config.toml
num_hidden_layers = 26
hidden_size = 128
num_attention_heads = 2
num_key_value_heads = 2
head_dim = 64
intermediate_size = 384
vocab_size = 2241
hidden_act = "gelu"
norm = "layernorm"
norm_place = "pre"
norm_eps = 1e-05
positions = "learned"
qk_norm = false
attn_scale = 0.125
bias = "all"
tie_word_embeddings = true
parallel_block = false
init = "normal"
init_std_qkv = 0.0218
init_std_o = 0.00302
init_std_up = 0.0218
init_std_down = 0.00302
optimizer = "soap_variant"
learning_rate = 0.0051
lr_mult_o = 1.5
beta1 = 0.95
beta2 = 0.99
lr_head = 0.0059
max_grad_norm = 1.0
warmup_steps = 200
schedule = "wsd"
decay_fraction = 0.717
decay_shape = "linear"
final_lr_fraction = 0.05
batch_tokens = 16384
max_seq_len = 1024
doc_mask = true
train_tokens = 101300000
max_steps = 6183
dataset = "wikipedia_en"
Each number is 500 + 50 x the weight over its row's rms, rounded and kept within 0 to 999. Layers, rows and columns count from 0. Numbers have three digits each. The size before them is the row's rms in percent of the matrix's.

# layer 21 attention query, 128x128, rms 0.131, rows 105-127, columns 64-127
104:400394475501501434541501534427511491590433484480441494470565511532489486471495520503397523484558437455466511518514486566466441508564562547597536550510489516534500468482521486479452564500554441
100:482469584520482412463448445548502461490479509522523433525455488388433511496517466532502511582510501526444488492524482479685563457595383550510605485588508474531471549511383466462482585433452511
097:457450473475471486562549582484500434564480410455482474515478488498536366493474532496506513445532530495491407594483468485483394462541493517482530498386468497486454543472400469500535482554495516
101:561451482453431528454471551514512550451541579453519571535507445556497415463518495494478477500533492555530497426498462542456394404501507486561479547487482519511559548484496510569500532439556572
104:521447542569497412408422481472462541458496505474570499478514495441557468447462399482475546492430518556537557474501402536421530449526492442482629554572528576466541516449444570437520485464368487
112:409472501450497481498378458437471483623598432593526628480575482541534467521434543532518556484432535492424538486529454491519482562482451550493422528478492484499487612483522573418482523539534562
101:554464379503482501555432578527569501441401523552437488487551463453483494494493556500570482513515481561455422534471494460436555566494476467431491533528494488485568518377484448556610567521600540
102:583518538430519538492541499578452457472458526518513423507462466389459580480487565527579531580532578544501479544501482480480482414627479607501484441619611518484553487608565552498561466521537452
098:493558569494521456570502479498520422509456531532482534583542455516444557393388523602465556493548519500442503442551533594443530553471524550457453547480570492478554473450360498435435490428449411
111:533526484449483374499461575443491555475413496511512474424480488540469477466523457550480399531604442419468553457594541501445465424414455490439461460443502454528560533570491452511526478533471513
099:521534515552471458466451508563482583481494599561604497507549456511493484510508567495491461585468518537521487426486557519545514468483514581486526504426556536534544468425444436515473484554503495
114:462520535509517616511538486494427530618478448467512470552549479429432504391461469443495533489476553518569453567473458475530532487498456572540488443512587429523482480514443467584502474558513648
111:474480456491472487383480540639501510477618498431588522500512465468533566557543590538514457508455477414401424483558531480484515582534439451572543469480468477459459442511497554489520592495535430
097:496566587413487581444419478503526549505539566457504452442467512465462528473467561519494517428537421505446384476443482554551516493357525565426566495551470566497435516386534593559470544503517554
100:493455460395514489557501520588610534537509470523405462600466425442536571475450446503473438392459527509504527526485476474507499524500542513555487415619538512540516503529451512461500421420552450
112:435453521475541585549521512546508600526435472463435458616554437393532410576531450483480598491506429451506508567519481546546491491574542448481520483560456576512556542473456506460502502458502450
105:555491591507480477466586486438418539489525450511457539523455488437587552544582531478504476480547549546480459515480459562567488564431467437500440521452520490564531376439547486581471497571428548
101:533589495469409440592451517461554439425566496466559468521458518565425440530611589581541523528466496540503438530535520445444535528495540392539552557490473494584412563461600536436470435469512501
101:471523561460502524519543486502378476409464518468526505581551607528444516459504543587437585526527533513516554558537466458583514491537563496475531477566549464428519495564443495556466453580545550
098:429481537490494496493472532516459534565486520530494493526442581482461540581518412509473513569469529541375470544564589471536506542530475532546593492425501466543471460465507463465433580490499568
108:460474497492555566521543551477446491528499437515471565488528450505475522502466440539497551535580428489503465481500579417539444470495425464468422457507472468537456574504465428592558472540479452
109:459509442561489599459511547476551505491533467451564495527552520571502538524547364457558449496563491522494598544551487495495483402460478474457497519477439527475460482513502558480520490514534579
099:452465482511476407541528482435570487416510531544480405488481499523526465423422475524478503570484521483579481517451555551549505417473481558498446561541511468454431502519508486657508382519480533